config.yaml
num_hidden_layers: 14
hidden_size: 128
num_attention_heads: 4
num_key_value_heads: 4
head_dim: 32
intermediate_size: 640
vocab_size: 2048
hidden_act: "gelu"
norm: "layernorm"
norm_place: "pre"
norm_eps: 1e-05
positions: "rope"
rope_theta: 10000.0
rope_fraction: 0.25
qk_norm: false
attn_scale: 0.177
bias: "all"
tie_word_embeddings: false
parallel_block: false
init: "uniform"
init_std_qkv: 0.0423
init_std_o: 0.0423
init_std_up: 0.0423
init_std_down: 0.0
optimizer: "soap_variant"
learning_rate: 0.00501
lr_mult_o: 0.644
beta1: 0.95
beta2: 0.98
lr_head: 0.00822
max_grad_norm: 1.0
warmup_steps: 200
schedule: "wsd"
decay_fraction: 0.707
decay_shape: "linear"
final_lr_fraction: 0.0
batch_tokens: 65536
max_seq_len: 512
doc_mask: true
train_tokens: 175100000
max_steps: 2672
dataset: "wikipedia_en"
Each number is 500 + 40 x the weight over its row's rms, rounded and kept within 0 to 999. Layers, rows and columns count from 0. Numbers have three digits each. The size before them is the row's rms in percent of the matrix's.

# up: layer 6 MLP up, 640x128, rms 0.13, rows 572-618, columns 64-127
# down: layer 6 MLP down (transposed), 640x128, rms 0.132, rows 572-617, columns 64-127
up572 087:538462466521488438548474504510549530471522491510504504413625452456469571500522444486464551505426547475470562489516500495482444490497472472542519424527467510484514485488529527518495487525430566
down572 090:528491573475463502535537525580538483607509506451488530468451492512545415524504511498458498564515490505504483520522515568517524519570524427452500418478469485437501499514445464539445473475560500
up573 094:484476486510498489465553473526563487532457508470568488406521513550543497517447496563454499516501485512499446424488491547480515502558394553535462593537424531489497518460474527496405486473478467
down573 085:451481463542524506541456526551485490465475482526382477547494508433476539521501520500572448550450587433549530500523469462482531573460496437549499538510571441526519476528515472539498462543485466
up574 104:401428541573495566486520528479472509484475417480572500567548477518477447447516499430553556579487492501483473505490538548474518473508474405535504502481462526516482537519441489607491491454474503
down574 114:470590498495539453511502531428510521430426493429526503521505509487477531420505495572415512523550508513492490534495464432542394494513515512477504528448518496494526521507514487461525538482526539
up575 096:498488528474498525514509502455521578484486541469528533506488476512508502395507465561449483517540495568493535535481490502401504508489550468469488424455522447563558422597468505507492468453494503
down575 087:408496501498541474559511534536487516524480487503533469573510454488493505540536511480519539478513476494444534529501530491555499433533477472560520510483485495487450505402442514423456504551471444
up576 085:440454522536479488554468452519570452477524531436452490549578530526559509585507470472435470565518503505495427468550489506492452538567528493513558529456511436601542430476436443483517426456454474
down576 075:500496481499459489538455484477442482471507470480505498522480503457475477515519601572600428465481521435518546497510461495493566450516481474533463528471506510514504576564534525495462539502523490
up577 099:543511454510567497459481522504551486483508522508488463437545541438503430512541499435508588480541489442507425542507549540529522515492518518515531498463510553485566518548531505544504501499522513
down577 083:473503528487517492576479484498458457539498479514452560478458482534503574468507520541530446548450546533543572475482487496423490498480465467520536470535456427532474541491481438467500536506511558
up578 105:562493522451563481519507532481462457505448492474431544503493477516535541526500532510495464494484484521454491528490446463524528566567477555476447497505504543507481435515445475484470631532574416
down578 101:478513512514458481505484495513560551504521512473493366520537458561457471562434496547511547469518575509526481523416534578581490521412480526484548556487464420545516503473514495512479490539513541
up579 082:545436577540511529545523508496496512486483535479505448551460498438458490552531531484497462509468492471522513489525579528515534517543621496507494534494581489496460513547460468467490511528546559
down579 093:518394449544511502466451501549452517516525518550537546553551583503485575486523561513502460430507551563497554477536465450502462569502552491460479490481529581499499493554530454460531485502486467
up580 106:500498518475438502504520473539497507591453512475492511563552529452435552533481477521483471495508501512424516510478452542493491508524495470469583472504473477495468481484479531517478614421423525
down580 105:478472512485469480528431480481594521507479555513547469471504531487525465510458478507485504457463514531532481600551522444508489506502478537463398506493516506531509481498459509575462535537511531
up581 098:484484545555524531524489472475483446525486411563586520520507584485503506517536572494477426510460479510477546520475562480556522500470537460518493487521522516462474567508523487528519472465468443
down581 088:513510459468474536427510505516453559508525579470484501435521521473438560464523422551452606500557554557512494501467490497497432485579466519455511477546491528507551466480529542452528579423540516
up582 103:580420492560493497495579482535482477462536506437449496492428428557451499448471501498454506466453503566496485548530543505458505464536551511498482519512512509534563509475454579533500510450470466
down582 106:552565482519479532517529507508480467466463525529493495525459538489486504521447511549448414496435541496539582468434539528543504463498411551447527474540586477464531532515449545486476528485585528
up583 100:537429479519565497491548477593429514495412442607607568487451567472561513464461579517501460511516514510459512534487510532464501457541483468496449524543537471467530526480490512475444463512533516
down583 099:438487428523535484462523527493460501581521506420494523505518444493412495497502467500434530478503574517524504431460516548524485450576486580478475418535504484463480514446542513479533535529471588
up584 104:494557475508524532570418511497418548472500506500499473539494514398537508489497485537530466550475559479472533543538565434503470568521573427401434513457540482531510430495525545506523525428490450
down584 111:575536478578495492452482533571404515532472559501457511508529498532431490462500469495468467451467439510560539422537478561482540418542488496484532472535545510454456471509545459498538500476482509
up585 082:526456580498525466505521522512490475431540502467508534484460462520515528379492505505497484478465552572491547485511545525500518551499526529411485491454509484541490482449483527481430480441451569
down585 077:533530477497495529518478463486498455517465529522464489549486499405506434541524521534526520497525460496478511497574453505515575468535522486515472495549554517529487503535523556476581551487526441
up586 110:548423547534553445532493575543534520484460518380561492510583464526582542524509508504412539500525493560547563493474551479504485467498476488518487464549517494550533436452537526487463544444522555
down586 110:427437499510530477451492481459525502539553405466503565542543464514541447385457540513481428534580532525496511498539504520533521495447524567500531544463438516486497501507504478507502541516490499
up587 093:507450541545462469534484451516453513508504472462500518455593499553458482449556519462486504554446439499487519525454528518582506451486470589514481447561485499466468437540492506511534436449515529
down587 097:572476510518538516487478485492518523432540525449527503507426509554463545549498531529571518516482564535541493455479531542543501462485476473453500572486599487583547470585534470542499574549454513
up588 092:498541478454491514453524515482513486477467513493552513493450453591464508486409529512452517545517483516552543507514523540412526524611456517581488558514536491469504537531529441461505483447516441
down588 083:527466484492463518505445465518526532552514561492523555582493492498508394505523489544561504516510532469427482533531497569564535482494437393466492526533530515539477560495475500520506524511589515
up589 085:479495455480547515531537489550526535496478490506522480474508460559504486522499422513468416497479463494502441559589472568494492519512517548443527547482508486538543477521493488443522441464455470
down589 071:485573504516384474510485517464478496559463488478441488535495471467474462500548606478509477464544580463470551478463594520493529476488484431483467514582536458472479551521533457520515558491561510
up590 094:496488460472532477477518549466427513497493448529524472470484509535557485472394473513451436447567519468568415451470496553441525524517476469471552475513537463436572468593533496465528453477490461
down590 087:428613490547437492535422465506566581458454516478505564488547506459472481545501494510479537499452486467499524470483544472526514513487528526477562557409520551465433522481510522540500566509535468
up591 090:582527479486563527485467471552533485458475456505467479483555544497494497494457513502499511481433487536536493560481493502468554513468594485570483518536437432501447451562509500568454502530465516
down591 094:490536468448460535550544519497434491471475485476491498456507434448472502568521524435482520429457561541510545481516442464449515439488528520500629506523507517417546454466525502499536471576424484
up592 101:512589520545494461521522526579500561513434481520435485499454545512513502471531484457416491480419486522486507490472546546443532558475380445491518512496471490505527480426459526424517508525424478
down592 113:531500463546501607456442474478530526496534556516501538448510524455588523466548496487570457469466538478512524490543527438514477520523413460539477527497549605561473473452501451496561466548524500
up593 101:533555506531472476584526542453486469473413504584477514464479422511496528527512497502492503505520481526411610471501498506497442393430554476490481564502502482531546419499567499511484515498491509
down593 105:483568492453459570504544433629533458522512553500505530481489571463512424455536512507478513455508533529525481541471545511507527450543540460464440468443496424488502525482469496471458454465597545
up594 107:446564510474490574489499493509441425466443474500513543486478515527493493467484525468442565584538480522481532488450542546505454496519454463482428644505512548551536498537478510479485495485491474
down594 100:521434542447523492539468507481533508482453542492510476469482459567557522586471433538490515549466527448548556491490514401534467508463539552514533442552481467483452544509495483470508515424513526
up595 086:447511469512497497529429535476532490554504465474440528529623421505450500557525494499581471478493508495519494522464494516509520551490540507353546437536483489561499488522532487530463461532527499
down595 094:478546505436536507475503498520529484582443512512506452584514548528586438471503562475416496513515469450532577479582483472562535546499520539586465398491606504471531538487528488567458519443491467
up596 102:473505510507497494461521501497460522486450450413548523532534490535556491507509562543484536460497417491448508459521560562432480455556488504593472430501455511478495501488548487564515494487467519
down596 099:532431522525503427565480490457530445515551466593498614495470493448500527551500471545535511530495566548568542450582502442519507513507519582453480553487545498494583481479527488435533443536449499
up597 098:494566452504481555511519557522508457493461567462451511520418493510479525533532535543497460493452517509533507438486513491512444460486462452515567490542513514470474571477504523525496516462479507
down597 105:463384548467472451543474500447469461501452453560545494481511517531544515544555469521498564535520563473463487583489487512473554526575473528515508488494428387437528494435507576471486468468508458
up598 097:522441476505472482578491469571510440426530497449511468491566480496546514521492537497489512509451470538470442448441540474494520433483460521561516507532532510519524511522486405528572561472514494
down598 103:584465508470550463527530490430539514524532525464498474514506469525505480535552484470453500443531473445433513547449483482441516530528538517481427502496515526455432468514521496528448497512403499
up599 103:539446460519473435480457480582480428535498526488498523507501534445490494507484531505524541496381505524470446465476482416500458520527463453472506450513484430492549482514482498587508606499539529
down599 104:397446558502468514574483524494550496452452466543512549514498473515491504524449419528538424419543504512497518525538493556512485502523438482520493492463496454439427513437487501509505469408520487
up600 113:474520525524442530468535532557553530477447463523598388507660505524500562503480570461431504507525409522483469553489474512456481535571491496459523473521490521523547472483459522521516552569527578
down600 106:482443451555470465493548511479536474562547480584524496544513484520537459503425472495532486542545476524520482477521532487527431500545541546496446518560526558468516489472467514541492445461515484
up601 101:546489499444478552467481548491494419470511495536528535481482462569479567501426495558474450504520478522519529476530553557503491534587489532493489523512537473495524481509476543524546516483484408
down601 096:522456488508514515508486462435456535466535448480535487480497426585545473515569484519557434514502536510391487448443513513523507477499448464505455519472506443523459529505516502527453505527454466
up602 101:463489521502534555566471464493481529498492541444471524515575515475566496449521456511410432523518525511491551497517452471514558536470542492466483425467498563604490508526470526511407524473418480
down602 098:478488502494528448532504545453588401500539557575566484509506527518456547505447470482526457454451554512588528562457488531451487502512513497552568449534467454520474449453492481517487470552553530
up603 093:424493505472529445489591454509537490503418487527491461439454505533492504475517471544531456463490488482499498490515486535500563519515566519593514515484527438536480491562558538458551422504553527
down603 093:535524480461492558509515496464507509450539443437521574468476497470418484504484524546530494521512562488491480408434562442522495495434414466497498467462524554516504491514506473417507493483470489
up604 103:507470513477447497489617483562498510503484575495490413525562505479488500480442458519482496522479472552433478547468478554512529523514548493510547470524494487500547583446429463509504516487482506
down604 105:497524521458489551500491531444515556545612472525513525500551490529493437516547543481495512461546485519456530501396505526530510445501476460483568533484513523559500512427520423552509456526468530
up605 094:480461494524492471444545492523548518493481466512550488523453430535484497473470504492540480439525520513513482462464493532473542607524490551496516523545446512543610529524518458506462527454495464
down605 093:454518561545476453483393452448533465445538473533470505519527477521458472494539557497525444506385474425517478454531420528529502495550510555522497481524546482517472476420541577536487531494510611
up606 096:488441517521479480465534486512514443487449517545551491520488524462504535447489508500460492506439432521478444532490439521519548442543513525471488458520556523466534403504447508538515489518476528
down606 095:522564441488508460514532500546528526527466520526452437509479485495478501515431526473501498474560499493536515509477512448386383463487468457505530485560514550480524523489501505448488440507428487
up607 103:484497469441513494534577542524412540451424473517504572490548473542446457441536472506562514510572496449500485476418532443503483499563509525480534509475485480506563495507491448500572454443494548
down607 099:487498596431514541525569488487563460551501504410493446550463500462514492561514496426546491510433508404506456445488502473485491556416455438484465454561481466456501505523519515498559582508463526
up608 084:540499459462505483478473564538496503512460543469517528499508510508526508485464452488497499520478562408488473547549504464526538493515503489480522543495490475535470471497501549556442440503510471
down608 086:520525485519529534478507526505481480553565481491474517538533578476459592473490499538471506478462499577483510439517460477491484421495488548568585483531414531538537436483451457405540502474465561
up609 104:468474525476470503506549495568479504512467533477509532511447505584472500508478504525499478527463487507546510559541443489513449510526434424496468567549474524597505503466456459555552448483482465
down609 106:602475505508554513451478484479540578446526471528541522389560515496515548568561492550521459561506536538482489515494469533531537392453491508510543479476498528460497472579554494557438592516517472
up610 092:545484483565575468479498493481448481496479441529512531483438482459500539451450492561555466417468499526463482513451448484548528530494530546492530477477421533527501542553488530449577552475516494
down610 092:505557485538494467567484553545465533548492545454414537590494550467488523569583572473516523604520520477543477520484589536436498535523520488521428524537558450493495541490569507491486549512538405
up611 118:524502504513480471509448423533514539467493485549570490549424472484426453567517556511516474459480468484498482569541484461430564406469505485486437430499485500541485529503505454524522532482505453
down611 099:482447607496496530502561578533567471473440504453483533455585536469531517468494475433496482404451507547487484474482519396505515478542516526573478472463462486464482466476445485485468487450462471
up612 092:491487558533478547568444483519500537494421527523542525525568519520496557500490446499430547521499535465515475508537533441508450533488495431440565478480484508474451482461481497515500470504492556
down612 099:470514456441489583488441470528503481546507501465504500424462506429524452488503515474448510518487536443471436523462469554505510488523502515558434501429558545490472557459529460501466519471485464
up613 104:469503505540500480475431488473481531461440459497460458458454457474458455498540509584572503514461494546556483512578468500550474500478439492438456495477523506542523465540535493543489517499578532
down613 105:560512419486539516526498488560514459509448564480539461502490496465511587513469504500429501495533472504478455465494445487486500535597492547502492393555549603457490434510464511474499454482525505
up614 116:529483554498518526495544450539454470505485514495604479506424516466517438538523544514519488478477495476442461451475526462401520469506522529446511534488534511532480478479503459510558526526526529
down614 119:416538488501503547557534523549486480520546547509496448483480551480456580475473436546459529566536415505485468446517495477471536514491531432473402505496500518479434534475524443563478478498498424
up615 105:514458544470489532574553600426496489471497539573505571551530479458469514481507416524499499512522537473478527547456435541482565451517496510510514515547504503541464488504488405425537572445504431
down615 094:480532493536558449471497459531533535502481489486546410528491572496492540520435536482519445503509397538481536514540489446472478553502541504530487427474492490454561505449523572572499473513499586
up616 109:575472477497506522510515510484473518460525501499470530492517513487526555488568412549518488448457438444532555482470480511453562457537484501510468470515459513488446560437535542555635543480457505
down616 108:564516483468487485456502445514434547445486472488491461489430510463455414493484544546448488541535503533553467546521490536494514487475544521474469493469579505488477507397505437491479450555536500
up617 090:561484493443465485443457544434456507489476601490548551484527579457486464511512485457467551478460429493524484495451483506506478587549416565521488492467427470499467468492525516507560421511551527
down617 079:492474546532500473515522445576504488479548439441517490578435413445497418511505555536557487467514550504529541503535544565481506480537476476472517542452500516522486544481508534418476512537551444
up618 106:485539528536468474536477441519461537435530470567517464549519449535473523575488553445462493495502404532536459451505530441469495435494559518483493559483464431597489473468457498511544488543528560